config.toml
num_hidden_layers = 11
hidden_size = 256
num_attention_heads = 4
num_key_value_heads = 4
head_dim = 64
intermediate_size = 704
vocab_size = 4096
hidden_act = "swiglu"
norm = "rmsnorm"
norm_place = "out"
norm_eps = 1e-05
positions = "rope"
rope_theta = 10000.0
rope_fraction = 1.0
qk_norm = true
attn_scale = 0.125
bias = "none"
tie_word_embeddings = false
parallel_block = false
extras = ["capped logits"]
init = "uniform"
init_std_qkv = 0.0373
init_std_o = 0.00796
init_std_up = 0.0373
init_std_down = 0.0048
optimizer = "muon_variant"
learning_rate = 0.0214
lr_mult_qkv = 0.7
lr_mult_o = 3.0
lr_mult_up = 0.787
lr_mult_down = 1.5
lr_head = 0.00895
warmup_steps = 38
schedule = "wsd"
decay_fraction = 0.769
decay_shape = "sqrt"
final_lr_fraction = 0.0
batch_tokens = 131072
max_seq_len = 2048
doc_mask = true
train_tokens = 654300000
max_steps = 4992
dataset = "wikipedia_en"
Each number is 128 + 24 x the weight over its row's rms, rounded and kept within 0 to 255. Layers, rows and columns count from 0. Numbers have three digits each. The size before them is the row's rms in percent of the matrix's.

# gate: layer 6 MLP gate, 704x256, rms 0.0783, rows 413-429, columns 0-127
# up: layer 6 MLP up, 704x256, rms 0.0814, rows 413-428, columns 0-127
# down: layer 6 MLP down (transposed), 704x256, rms 0.0873, rows 413-428, columns 0-127
gate413 103:123124111164150091163126111128095115174137132093125121118101096137117091130141114130130098137101078129121130129135150141128140141119101154156175134101163164135080136174097138127168111120082120145108159136166141176122109122147125158121116119105153133100135135176106138120158118155178155080098103147147114141116126167143147107139134127119116142122149151138113154099113101120101072146129
up413 107:133127168133150146157153121118145168092114088121076096165142129114103116124151139107094114115134142141150121157168083151149120096132111106123134089118127121130141137110179127098149161135136104122107105104150093145125144153126156150151085173141127127134119151117060077158126109148146107124141152129095174176115104140070130123149140154108111130103135084138125105129137106063133086121163
down413 107:115151142150188141165162124164148153134111112173139128102140089150103173123101109094148159162099108161169145125097102101129118112125147092106147131125159121107128136029143098113148129126139126127124131131113129118156095130151126165131096146119129162119121127119124128126132080115085117125126086087145100137112148150090132143116114142101100093143104100139149111142126128093152112151090
gate414 101:106091107119117089126118150167103104139097158115141126138121137128171120163124139115130108133192128143096117135129135127153172127140115165078101132133132109138104121154132142129117071120092101137132115137160133124107203077130134116118148102100115071118146123139099140106090090170094131105084103080094121161147150156138139080162147133135125149132139152103101156125114140131106137130116
up414 099:101135147170138117126108131149132110128129128131136079150107081176165140067123156127130108146124154150104103156134101149130087121111129149103133124110127134138110112106126107102130130108137149127105155097135128114125117069107119155163111190124123114134165122098118146107132167152083143146139079119148147136134148169156142147078098161109140126129133128120140125163107140142093121103126
down414 097:123127110092162110075135131122141143131177109130127098126156141167120141132081138191156154077157135139162117111139128113091135118126129103126101145131106096139139146144129112152130131139148134142111135110107110133155133119108114084167166131149117167112157156157130104120119126142071147163116123139172130152092110132126100124140170144121097133156111159125110072165100162143137134135150
gate415 099:142149099123129131131106122161119137136130120113120133081154120112174093136101139123104118091119159151131144135130132114139151130142112149161172142087108166146138172162150118124142111139105130134120118138171133102157142089164150135128130151105142154125141134142131107102153151174156152166117102132116100156116120130103160088136142129153106123147101142138088144079138128114150145097162
up415 097:141129163112110123125118106114145151147143111143156125100150151118066144098109141117116126119164128101123164119119117090075131153110124125100107117149144109143180147125046150126102094125152159142147152114159140102103116123126085122141104115117177141138137136147068148082132117154157132123113143127123130150114119114106166130102160152158103135181139120101144114147122156121159141162118
down415 100:152116144156127110134133128149129118128113125116153107115140152123148105137122137161089156163102153111122138142188118097127085094165133146151111132134106078139096114152136171124145105087133124096157146165117186142179113120085103105124107144094146137134114083118094142140133149154126161108108161139139147161138165090149129143164125103075147106099104143112133080128097144106087132094113
gate416 097:093128160088147170113118085114140110108103136138128180144168124183093160115128107134089116091160106115134123105119137154084153145129057171140107112103185102136146125125106125158127129096123138154145137111131121148114129126135126115101138135131139134086154163089106156140132147125163105117116084140150115176104139110125161143148110175188130140101087130100147159112175114115102138120146
up416 098:119140149109117146149148132140139094106152141159168173128145152168100104140146128142106139135125119139124136092113152129129111083105135114136117150120172126098129110129154160133137108127135098131104153109109110142127119093151044146165126116145155125112159078142108161116085111156141065120130109145104128129136151145140141148172141116125165113125111133159105144098125107122096137136119
down416 098:087111085093105114121141102136171134120087122096105096116098135144123093073152158131107130109153101105151083139128132065073136124116115176086146104138123154113130165119160086124093119105106117151134116121118132148104119157116171087096138131145154145138134147143167194121156074147177146120167148127144118132114153133158123152111122104153124146119113118136129137117116124102138118118151
gate417 096:104152107152142138128094125168134139068074164134100139120139124134151055112115119182150100112108076161064141123142136136074125135094150141141103119156111105100123119146102138143146125099140097162131095093136165177104147161135124103115134091155134155119139106125185122100108127118129172139145100096119097129142125095152143102148137118095145115103146123137144136121114129110105162128185
up417 099:131107118127144100149125183129125140148142083118157162113136154155138115103143108111093144115126139110152147143131099102093110190155124174126120131146121126102145106153137131145145171151170136111131119124119097114112145110148110146129080142129124137161105104112104127099142130103122108106162152137097090157174194167116139124154134118092134105090140095089153142143101123095113137133114
down417 099:168154139133107153091129135126142129119108133122107131170128120141166158154102140151153164107144140109126115164163108143133122138113165106172124112097145141153123141119096154106109119148132134143167113103072123138105115109078133148144145139174131082100102121141138117149118120099148072123154099169133123158131107165119159137144119097130133125150160103137113077139137117176092105124143
gate418 099:143144100119114153107128147125112114152124131098167112110152111117080142171139123076139086107147131117118138127154118108130133140139119106121130143120145128090104133123091133096118118140120132158200167110125113124117106103095110107160111152110153114136140108114123131148110145149147123089162125124154145141131100107154119144088169145143149113122113103177117112153132142101120113119156
up418 102:119085146130099155112131158108091158125131149110104090109076103104140124117136148107131134143117149109121143141158126130135149130162168137078080129161142129138146117132126106111140125137091120137098118152144163156153138112125120126093129085139123133147134140113091131107092095137185105145089163166160078100104130114167143135127114151103140106154111134120152151127099109139098152106112
down418 099:111125125177112162101185094136089106159126167154125165108120074163143133125113155109133146114109148115118142132088128137159140142155119168102118164121114106113090154126117116124121147155101116141149143121178114139172159151107144124119139144121102171096149124136128171118143116131132141122151134108139107113135117125148099131094107170171125106089156148045145099151131144122144149134169
gate419 092:099180125086129161148125147108125122128156061151123164141089178138134161134163139124131119138122135101191147156098181148153118142139142106089146134153131145139136131155114162120143161065091103184111171096110138141129125145126125120114135143103104098125108155128134103102128182129115136137128086102097102133077164132166129097105137121157143144123169124117161131116133108149141086120144
up419 086:102107161113154079128131087128101115155130169111130137128072110174115114147116112085115102134145140086136130116116148141104096109124116129180135140150142139177117107141105131161087111144111120135154123137136111082107130097106149147107129120140122116116129154097089145161151093190116084148129152135167155125147175145107098159113138142100127114125115163130081137151155129142088113143121
down419 093:129148121105073134172105150143141095127116163132081136125119120151132119188141098116134171125148148140149135121071139164161092135157079078163109101142142139121158083117142128145134119147131117156110141108103134182125095105140111123159120131154126148115112143108121065132090152103136131149123115076126141127109119104105113130133103130132155131133136108130158173146107107126166125145147
gate420 101:111098139163138144133154096149134117099102184080101099106095114157111145094106142145137097137083132100124117158113168076139121111133161121095115135099164162101090141149133154191118073089145111154114111095148125086101088141100149150104118094109118125165118123158114129103118154110137127153121148175123132119139126126116157103164152088128114089116113125103112127136128122122154160106147
up420 100:104121124132143097107136108104110103118119133146104119161073101132098126118134099186169128112164149086116113183137148055116120126127113169093110120132140162123128117134140155144094147146136142086099122078132097090132087145094138127135133073107087072142119102104097150119156148132162101176086147125121114155131099166163158114150115161113117089143135160136112160148159135158156148125132
down420 102:145139086171118137120118147105146138112092160098169146146165121135122127124158154144135142137144109130120153155133081131154141069123095108112209120145145127139189181112153116145121137112130108153100136114149132157103148077135082109153113097116129132123091126150146118132137115144142155157133109165124151148093109129152123184070138112113111127146101154121139118123115097190104121111149
gate421 101:140121074131145119072123124136166088103109132168147149132189101105099104084101117122158152138136122140150135109149135110092089105155111147103118172130130110156134118120141109141132149125104117119159126121096182092178115129074099095136145120150107119099092104151132121142089130129084136111136150090147099144136166145105143079137129176183084074151166134123122095136119127169114120106098
up421 097:167138135192109097133113156170112087132095136168094124112144118095121109084134131145155091186127130143064164117144110134107108123136175117122132135142143164113121141150139107135123147109147148091124087121158124118160129117160132141153137113104168132133112101108135144153134137114149092112144088114123122113110142143120134092152098140091125133133104124150146150131114134139160128120115
down421 097:136122124074084136127114144086127107115106128096168131105128135170133119092161128145160167144134122090098140138126140164163121121149188107126116127160106127129119131110165153133113127168135100143159126107139161129129082128128176110130101121102132158169159131157161117063129152133134152175117121143077108124109106130136105132145131079131134117104158133106166198147094120149105135089131
gate422 090:129082108130135146128181170108096136124116196127121131126119115128146133181085148122082136156126121145111126125151151145100124138157135139136125112082154120145110102161126109108096096109138144146141142141092115148117150120047130122172146152136123133135103138138133129116109081138127063144142091134124128118121161131131149109144138168099150137140135127159131175116099142124142109125136
up422 098:112159141092149100100126108129153114085140140153112137098110131136096156134072181140124117156113137102139119124094130107157106162092136112111191162176143111082116110150134113094106117089117133162121108121145114125112110155117113091102107119112092127153109144147080083171155143104109165138097084093100148173107124116123095151120098086121123171156122129126147131113124099120153141135146
down422 100:115088144095142153123156122143093096103098179143100096113121100144108146114081125151101140153103133186123141108156126106110118156087163127151124153138147131144136119152142107126137145153127104205136132147096160157135142169142078145140108119116131112117147133133142127147146136113136144128145118098115101131112114140139112156183131100102141097097136139133126143111093148166109182091113
gate423 101:168120153167133113113137141112132156142141133134141102122069110128135158095139113153137116104119183140125121116123151093151131131160166128143147144123104132153138139101134183103125124120126160171144125082119154152102135107094177102144132108079133087145114127154149113093131135140091204084158151103099124114137115152149133149108105144108142110119168132104113137158103112120104109076107
up423 106:149137133190163121121092132110157116139130132151144135166139125095097084141134147133129135137129124134166126162126136144126163154129128091130077149146140164118137116117146129073128145113149081177125152149104114123125158163113162083162144186150111108128133125151122103117144125126133144149163132155182098120114117143138132115149098117119122132077120111129161115069133138116142109151124
down423 096:102099122137115131122189125157136131140122094118165090145133094114129080119115125119142128112122152129145120076113120151132158158103107190169136143128103116112165169125131135136128101168138093115120130099152152115121163144135137101129165112149145155107148111070066149163155115126128151144121138151174107114146123120144147170107113144101154136141096155151092124174151107124128127133092
gate424 097:109161086144103130073133052062130122060147136127142124159116065094093162135083134155141150146132070094137105113136101096165130135105150156142124098119133088152124134136132122120107149100091094132105144130165087154128106138090150142166119135148121146164143120133122162120121126142125146111087124129166124141116115142110137134129150091154133151126081112131134165149132112147123097132115
up424 099:144109130139190131145133149131131132133072112128116136137138163144148104145110148138113114108129138158091121111132128125127156142120079117072144110159103182132114105099147132108128108145170179091120170120110088125161124115147129121122098119124092126156112189145052102151134102117109124106133145099128098117126162111127138083143103137101137090080119145112106116116135159119155143165155
down424 099:103120089142097141099100205085142119102176105118111153156130156137148093116123136122148117098107117151135134157126173099116121119098135109105138147117143178123097155136168161149106124131148108100136175105139111123128122113127111141139138156157163125109116104147091136100123119094156146128133134131113113084152143132114131089144150140119147128091153140114109111107126062114120170123144
gate425 104:095139140101135087123108141087168105100097127125128160142144100112138127142127129152114156126118119147118128137125117121128143154157123167117127121120115164100147190115133071084129135209126094100104110140124126155111149161120185143136152117133144181128089122139160137161138085104107135110120109131119109138143099154117105122118164128113156165143138152131122156147143124143114140123159
up425 112:127147101127128144141137117130153122126167147129118148104157146135077142118159128093128133142110155142107159164132113130094111117123107128110109154149104160138139102122148093180113145118144138099132115136152091154142113147159117128136077150166137139145133128134125128127094153118113163089091127127083109173119132113135114128111136127130125140141165124100130164079153143164118083191126
down425 113:100125144120132136147132122117111087144146125150085117106144128134120124102090135129126126138100133142115142124119145133123092155114151154122124089158114132136117091133141120121157181159140142105131153125115127120119077090119081167111089145131116130121122119186097151101084152088111142087119158151128125198165129151211112168156157145151116127163153135087101137160083148093103174149132
gate426 106:101166130092098118146131120118132148125123097123080085152104109155161157101131144146116130177135141110169139138124129141143098120081124128137173147137124099191137099106110144156126129126098128154143128122173116079125119105123080134171116127098093106125141107130146158109114085120130151137128133118138118115094146142120086077126131141122170085171167140125115102136164100127145160102122
up426 100:115122113164140175080153112070085158143122135093136112092132104143109144119153082151120127128125131098078126183101150133152162154139128145109117143106149143176179121128129099128169133170099143100132096135111127161146145135078121074106147157155126103129132119146167136149129169147133129157138159097137123085084124115123161144116184121137142127096095122094132119131122101157094142136172
down426 098:127154161136117181129128115166135090136113114172097155113179129125177108160123155092155133150100125141130115126114157134129085111108148139121107123112103093089117097146075152113139158143138144175102140162173087162153135116130152171101150115112100143137133097162152125108120111107125160088111084084102085108130148138128121139138128095115144153146171134122138149161136127146159120119127
gate427 102:165177154100132137149132173141120111126107104135122133100132139173128136138149157129112129113096122119161124156153133107135126071101126130180152124115133120126068185145103122138118157070071148160110098131130113105116114147098125146128163161122138122139113114131139105108166151114122097122107122149133139108111155120106136151114110108120119170116108152135147148065156130115160090152138
up427 101:115140141126132106085124086126124113140150084135115175113123117090161145162101119117145119123110128154125079117135154164154114089134106143135120130129124110090102134152133123116149116081145135096082152161153109157141136113116110181147115166137112139084140109121099126159136157151080145129168079131155129100141119141108082107134128129154106094092177143097125137103102132118113150123137
down427 096:099122120104145118131113171115128140070137158110105101170139141127100085188105148124117122156120129142108109136120134122146105123158108138164110122153178152125128144144139100126149124126138169148144118102120117042167080146103113138115100124113117128127131133128074124140149112142123069126157117113112155121132146106132142134105146147135142105108088117167135113097143133106114084143142
gate428 098:154162094118158135126175117123173163144178113098116124145160118166139116154128149116129137122156125082109175122106140113117122097152132117113143116112139145135141107144113140132158093153107128135150138126140145170105102108094103158128075102170082109109125130145140096113138128136118119127148141108110123131084091141109146117148125159140094110110109155119161124190133140127134101100131
up428 104:100157097167114154142139131109146161116125100143150139135110127131119127130146132129111126157089161152097130136094150155144120123098152173138102112118078113088138119110090121116116126137112113133163119107088125148115099148145121135146177126147118162119086152154147060153113154141145135113147135088128145138133132141131113160105158120145180117098094131091125158133171164119074148139142
down428 103:136116119119144113135128147095123107127108096145112139132117158131096149115098134090122160092156135111133125096146193115118138117124166141134123153146164165135174111110118149107112142130090116131154146133172118127101081108102114139112106137170163118106132109118089167143149115098117137154106099109150143168099173143103077105085151136133111156079182108171156108170134121145185148135116
gate429 102:133084105122111158143125125168094136137124135136115129141153191143073116155159076122110160143154190164154127159155130112134146089164158140128117122141120141159149110146106158134132141143143110151133122198091139144112097123172128133100162144130132107151118134146111150115106112132150111129109082119114168126154078144130117117111110107136065085161108142174146128107117132122131115139134